Part of a small language model's weights.
Size: 12 layers, width 160, 5 heads of 32, MLP 640 squared ReLU, vocabulary 16384, 11.6M parameters.
Architecture: rotary positions, no biases in attention or MLP, local attention windows, gated attention, a smear gate, skips across layers, capped logits.
Each number is 128 + 24 x the weight over its row's rms, rounded and kept within 0 to 255. Layers, rows and columns count from 0. Numbers have three digits each. The size before them is the row's rms in percent of the matrix's.

# layer 3 MLP up, 640x160, rms 0.0648, rows 191-231, columns 0-79
107:102146138131117123150149165074129128119134089132157169140111107138130116097131094126149150087115083173170126125123108100167137141094144145123134150104091129157128117120096130093134133125117102121154130109100102098156104130157154113138117161
104:143150135129133162138113105116124126125100105158143092119118113126137095146118139103172100128161161105143107123140118153143173127157154133126113120089157143103109091138109103137162094167126073151086160143134100114141146111062107130116121160
098:158104099127160131159174140127123135140122188147130108159126135121126151073095154151125109101130127143107150156156141122117130128097118121165148115117113119138132130139191115114125127119084120150162102117124114086152113140124145104169164153
090:132168192151143093131131122198167152097132113116128125147131088126155126114169118123143113124129186143136110080155118149074121131133141126141102085171096145177153079104135128116123129117121156148105143160138074113136140092110165128118122096
108:113177107139151149142123127150136134098140129142131166140123151096136099130146163185140143124118126125157143105139126108118113132124181178103120099108137135146117109109136138127109082070114130154142118172098101138145112085115160167116171143
093:124157151099052134141114135130115051131110112099198142168082109142181108114116136132141143131132138108138112151142152130180141102121164154142149152176141104117170125134133102098104154083134164104104126105144137102154117113146113154111132122
100:168135108102129124137142178167139113129120165150136116141095127102075116090128118079111134143122134141100141154138139104142124065145139141168153120121119107128153113131128102065136181122170140158121117123070157126175068148118120152142158099
105:113150084110144167136099130115108106089152139130124140104111107117144145125136170118118131137113138094098128114135149122100104099140168127122107140112148094116127133120187109110153151125141145126112117124113142136137128110135113134122157148
105:133140085152116099188115118075142115157129111133169123152104144093077122133162138146156078098142121110136151152131112089122099125105123138144109137148140154158107116138129113127147108102125194151060148126132109078106138145140137146148129136
107:154106140096152168148103141100107091109106105158145129120094150118131120106166160148131122111132159111118144121144106100075128129112144125174111106139098107118075078131123146136123088096116133131101123095136149148144174156159109126123126102
099:125132111132148191143133110085078099105178154121160115099119126127115133138120143093144087106115149147167121156154111108107114093147137118154128148141085126136109132134141104110154101133137172122086093101140131096108182155118125132144173157
096:082135095090096108139128124118141105135122105143133111083139125104103131095139120097075140180148141080134123147150142119151127161134139204121136153144141144143153105130140128107106113145159116123103081159123161145148051126092121172150104130
092:124136130153131134114145109156187120145109142133090144112121157151150180122154133136128113149180088170149115126157075142096148139139150137118146163097078137125115125115125107115161125107123085113119144149150124118116155120105165109163079131
099:111131131089136184170131146083084068126141157115141114117151097151096146146141148099158103138122134151138132172157113143136141124133162130134142162098108151146112155125149144099164085114125086122132153124124113170139138138097119133134105191
105:091148124144105113129139146125131109094088142153139123148149179142133075121130162144165096130109127145088132124151115091149127087116154165124152137126129112122107077112123081138113122057117125148098130144108132077185096112132151147109112150
096:118155086123104099159097135174159140121147104155118142189104128142131087098143142138125131128074149096104098134153111142128098160066119137120135099133144183133135124097099141140123121131106170152120123162114097098118109111135129134135141162
102:174129135115117125121116134131140111113152115135146121112112151143119116130137126110121103156145148117140117153147070128136142129127163119133124140097094139125130143149163100130151093140136079085119125074118180082145136129128111160115132137
102:117125092170119138139153136155125119135094135198118093113156118112125124141117145130143120100112120149124143128168170132140148125137182145154184145112118125111095134109118099133133099109111137115170101153135150141149137146120142181142149145
106:164133103122149128144141176153100101104165172109109153110098147118143113141207100158117105150098137110115151152116095108151160112139123120121153125105127148088159136095128137125155124151131121130149135088151122132120116122149142162158111129
094:174141102115135116121103123143172086062166143131112112131103115140137138082150100093103102088130092133133118108147132130145134130105142104166099139094151145121162165113137116115110147124142076104100112127134136106149130140114122125152151140
102:125155123147138085138164140144088149125107126134123150116169119126149147120151145118143153146153108154139124159130080149123129172076111135172146142124138115164138103140125122115186136105128155137135134147136128123103097122131130145136116149
095:110150135105118097128124088155122156116158067155130172145089081122146150135114138092121116101126108137129090137124159154112155170125130137147149108132139109146161112106109115123165092148139104126125148138140128117166135139096132084168116126
103:133158140135129159124159123110128103146175130141130170111155102138125122127171126159113113092138124159198115142170130095128126076098143123157102133122111118143171130111094121127092107104114115188122108118085104121146155128112135150161150158
100:133139150107102148157130168159126112105198096171158084155137151126165126105097137163154151099146100141161096151121105115133114130151185142189150114113121088128134120085104142100109158104146123141102101144163150104135171148098139126156126098
102:164142088146078120142134112163114112091156153143123138129167138150118129143177141121139085106104114115109133120131162086133142109109126119149176155122157125144131144096070113109134098083173132118133105072095170132168131115130115163127130131
093:121134146114110112130144138166154131101164123139176152157147150144145143091157122139090152187111167143141166110135163170155115160126143099134115158143112114125164135143152107148140121141123173126153150097128168083133102140109139145156152179
089:125164077150155126154156112141163146134108132152133112112149155126145140161132123153132167138106153150153132115127162133131129066130134176146147159076149132171099141112156072156136155145147161184091119115079120087110111141161152093122126104
099:165129127104172142129146107136117087145175157108119144149120069098111114154113165094145148117148104102134134117114152139135155118124111108124128141090093126139176122105156108114112137104136083124145108114159085129142143131174104137138134154
114:108169159138095122150137157138078103070109140136169135105077160110148141065117112152113108154159151159101146124132144102144104098091147161119155164111121084111176126169097106138117138128081132122110087124104166130140142155131111130132156123
095:090164096101128125136137119120159136137146161108096150069129125130127143146111146092118121102115081098150146140133106120118117139151115121104141130081117107142105128130121150120138122081146130139103132124169142072130102133110113158146118159
087:095136084179143129133150093138156162134145160109169120160144093068141104120121141152114126110093081098140166105188168109104147117082102161151166127133163139144113133114133081113149117121138144126134149125140124113101127134103106135130123167
112:142176146128107130132171099154103078114122113162091106096139128168152155085158136152143105150132141115131144140124110091089158084107150146173171142120138107119160119138121117096132141140137142123108100108149129147114134129151123108172164118
105:128141113123142134145138121109104143116110118137135106090128128113098137126183075171088129156106113085080142120177131134100158143123134111129104099098083123140169143116130169135128159141155150115110125141151130072165103111120129114170162157
096:115135125084097164153123149141143137134140112119105135091123150120141163156153106141150165137117099110082109170141069111126134149140121112141138133131104079145138116118106111140161123109172126130120080137143100111130149130129140148107128162
088:120143105109116073135116137153089099140111121142138113145086146122142101123084106162107112142122141083168124137154146141124128099117141112167157190123094105101149117139125109130143163127102125153127112132138175068147139111080137137159174125
106:090135157130129115127109127159105121124113136153127108137149097150125141094127130130102073136098115158153146151123166119149127155113146124166127126099138130133126156098096143091103150140112112135098071107140122130138116142096103144125162130
091:159100098123149146120151120103181138109161153167133151100155098122153109124147143146143115126145090123131130152128185168098163136126137124139104142135099102178083130113156103117145098134116124141111115086149110129176115123121131118163163156
101:123137189111143129134173123129125108090082167153120131122133121171107118143107215109117103094102134141127140101145132147167145118125183136120156111091150139128164109116136137136167165106145152149132111154122119110150149122102115109119134141
094:163134110156165115160142134147170129129110101132139096098140152175165153157097095107096121130128147116147109127134125134125132082127161130104164157111115086129142156111140131168135158144157107136127146154124155110093098120117108094149151106
097:127135098103134133153129139137152104101136122142135147162113131137158188123143116124133118144131157097152095119133110133125154175090150119153107085154093069147105114146136122134103137131166140173146083180114147118167145123149165143123130110
105:086164073089124157140118090125143120145121176144122112133150104145143110139095104125126144126117124120162116156135178142137149121132162117122169134106134129121118131103140162132142137119088145190103102096089158099159122111100107119150117116
# layer 3 MLP down (transposed), 640x160, rms 0.0753, rows 191-230, columns 0-79
104:111127091137116129141097104122077131105132174135136149095117155135160126143104129075123140121136113127129105103161111145109138114174153123110106136139138131128143125125146178072165159098116102110096130156130099102127144137181138134110144128
104:100127110106120123092080119125150128076113120101089108142139128158122180135149106125132112123137164133112168165157133114109099070129110118110180167131129126147118097124089131127099124156146166114095138140148138102131133171137135132096154172
100:127153121123134125118122132147167122077165126110129125119076165133130110140131137124134106125127140106131139117144160128135121112074095138097137108153169115104065145143124104135130088164161105136106153119121138132138085126156097134147120147
093:096090058100168134110138089117143113106108112122112134120110121091093156164169142088106114167158128172150167120128158146133123125113138114142139129176117135105135119148140122088120107135127110154099202100108100094137112145134130099160152130
110:130169133109134157130142160121115130144145123113082145133137140129124099129137131151140160117140143124141143149166092132104124144105111092120112128100178119127081093139126123141140126114127115123095113127159182111148143180127126077134150118
092:139102106080105126134128161117136124152155147175100095159171147117085150088113098130108133151165121146155175119101090114083108190174118171095100090111124125155104123125130135110134135149134068138092122132118134141111135152123128137129117149
101:122133114167128112123145139126110124145133114147147163155121110146116153092104159114129098171125128114152101135122097136108121093104138121130072071107167117156168119126132122134136123138118149111130118122126109134118147124172110162104134134
109:138160143166137116107112157137105117121069096097076116098146140140107125121119123159144093147154117091150144144111137134119172155119103117187143104150151116099147128149129166090095129150130142135135088151120125138147093145100148118087177114
109:146140143154134171102148141142101130077116118124144117133086178181137074109120139104159141101118116147170137127160153106106111123128160091127130116164110122101129156177094119107160157142110116149154088106168110166103122118106117149105175093
106:117138155148120126135163176141084125109121121069123070085143100159145126104127120112126123099120139132156147109088155138131121139128130119117151140105141123097211176121134146116134127128124119137190089148123137161154103128135111170127146113
099:152123150153109102108111140155116111106125098081107127142179129183123145156113125146131105091113146132134131159139117121091150111155141152103153064114120135083121124182128144148146147112117129142103136071115131112168150156110150101161167117
094:123138146125172165102109146087115108108092093145122115150166168124115131106100125128123129170094100126127142087114113125105115071136139108121122117115093136119118165157131136146133153146164075142130109119149134140115149162099102111160143116
093:119126112141157137141136125094152104112132113139104092141102143114090147163136118158137160104121139111165151135158117109107140141143107162131095118137156139125114086109106170086148110154093102154148168108096168165106123118126134137141134112
099:148112110159111095111098120129123144134165139177116143139107118080142160137132111134112121112091116072123130105106118119096100167125131139081121099147129168127134129155047127125122139177119097158068095133157178120120157113124131114132137112
103:148138122144117133101104119120126091111138121138099102135129090136050118173161184142175117114154139095121130117082104128143102169143132154130094085113167131129112105122133103135143076148170147181071127134134104147127102167134137142121133125
099:123140129123151170130127147100141141091096079117122196143169108121113108155122134080140165130141136122123109109087128116133101140122134154145108081172131116150091112137146192106129128131168084118140124123132145170090161135151111146129113092
100:163124122118135119164123122151121086077091094085108147146127103141126159147153121111103163131121141135171136135156152164071105114145151130088083154150132123116102107140128157152107097134143136139111132113179133137115108100109105123145120131
096:133170153124104132140119109131093105193101110091142132143104124111126134096158125151125133119141160145107188101128116139124142097098120120136110147078138120101104117148146105111152106123121146094076114145104113111122183122130116089111111131
102:089161149166162154125156143141117117092141134145107152086126146166148097122151129122142118154143172147123074129148128138097132158141139165132152100103149130119123154161120153152101115193110112165120113136092149117219128103151141108133143119
095:072107135159134116110088134149082133154106126170169179109146125100136112121095136119110121178143121127123144134131115132099122134139140165141116134132107143124096100118143140148123097156142079143107121139097116130105145148110159123109158070
101:201112103125109140127142167107111107144107097142113111137156147155131139132165098166099101145121136067135140108139133094170128154166123095138124151133147112119166120136140149143090118135104109136116129111117135133161131097110087157132158055
098:109108124149119149128166144158132147093157178136137116148128145122124127183181137108139096137140162116165130084106111131112115141067139163130167097117128181180116143152125127082129089095113094113144161126084133148183129136118107115142127152
099:115094098151130090120122101091130128152087109089116111135082124098139136080131170126185118148166154153075166149152151119161119159129162142149139112076130125097092129098155137156156123110106164146147127124129129088123184138114136109093179111
103:139143094127182145139096143106157113103144137117116140093112109128105153109162159058128166168121081104150099147149130135129110156105107148101107104141136133180133114148134090141122116121129066073070143116088127112129159097145112159131136173
098:148118142093100112164123163102132095103071097163135126131130132109123129147154103158169129126126102135122146088088077155154096155066069129112112124141161131124114096179140086138134140117122130108130158160111102152117144164124144145137122107
089:170110119125153110130132157094117109098129136137107112096093138094127112087106149150114097117158116153094123149146117133078103105150169149116149141083165137128096095136106127096144143107125099116105163135106115131092140121154090149149098120
094:102102105124138167120131073128127111120132081124088136109149134123142142207141167123108119138155108101137136119138100096097119150065166148150144143077091110171087086157150139085107105121112160145101126121160130127136134131106097100118118146
098:132110115129087100132130100139166167121176128141108104079121161138162087117143088178163120134176112106126100109102111128132132152103133132114169117113141092124134152099149096143152098137122189122101135131085180130167113108145107142101137115
092:127138185102108135146123125073150129101161091121107093110148130117113097077140136112177102085123131131103127129137127157108114133109110111106133122128134165107141107128107124137133104107155120127149130161091142160137121122156128132108101134
096:143141119126123111139138111102125125102156158133110112119089143128131129125153115134122162123130151111124160096159126116117077069112162167103172102135106106148105130140115140062126133128084093113092088138156104145117118114117165112107140127
091:166110124099155092131154132100135106096131105133113102115137154105151081091137106152104157103114180079157133166102116127111088111121132176127137129118118120135103115150143169094112106137118093149070127079127143153135113122135144126129139064
104:169130148113155126124081123070081084158101076127114159098140120120135153127143126138139088110190131120118172149139097119154081128117155148122121107088162149107132135120129151144101136133099145134145099128159100117107154135151127117142133086
102:150149076180130093102140072154136172165124117115138151113110149088136087067153130122131155127131131103135119135091149096126153111172134168129114094115155128141112143135119118121150106158168141154143165171153117147104152107152115136123100115
096:148150143133170136126102182079148120110130144151107102181124128147097109155118110164121107172101163133193153114103133126127117083113116108128095108132178116139164136119115133120106108156127146116140128105138171156133108128130105139141135167
087:112123178114129139099146171108050093167158116091113036095156149129146109150134137127119109137126125129143110141099133138137132102110094138099144113105114133096115108142116117112123123103105152142163105111127129128082093112178132116121132150
105:141166150141118119117117105097147144103091127091135100098116164091178128143098165166143128161120135132135136114143112120137152149135132120120139150111102101106122133131142137134168145097132118159169137130114121133109132065121100077139123136
094:154148131122179153140146113145141137145133123145126110163094107119131141130132106128146154104099150123116138102116102109155115159060125122136135113123089163154129120126121162134137115138174184144109186111148114141109171157123117095109185132
101:120136088141118143112126089156171122143122107125117121114143128136132168126182131117121142114100115117150145177162128103181139131094130140116135127100115091158132122079127143106122095090120119162119170166129133122145156151124109122113143112
100:163133077146120185141173133121146128129148131094090098136123108109123142172169143116108142091142148148119152091128095108083121112141113114112102132133123143170103143136142141140156115123115131144124155155123109128103103147110103120115160129
098:174146134118153146110082136108108092142096117163118128152133130129153158082153137128125164186132113114145149127129135125106139117098125154109135070092102107136112084107096098122114106108109101101135119142113181151100151128136109121120111139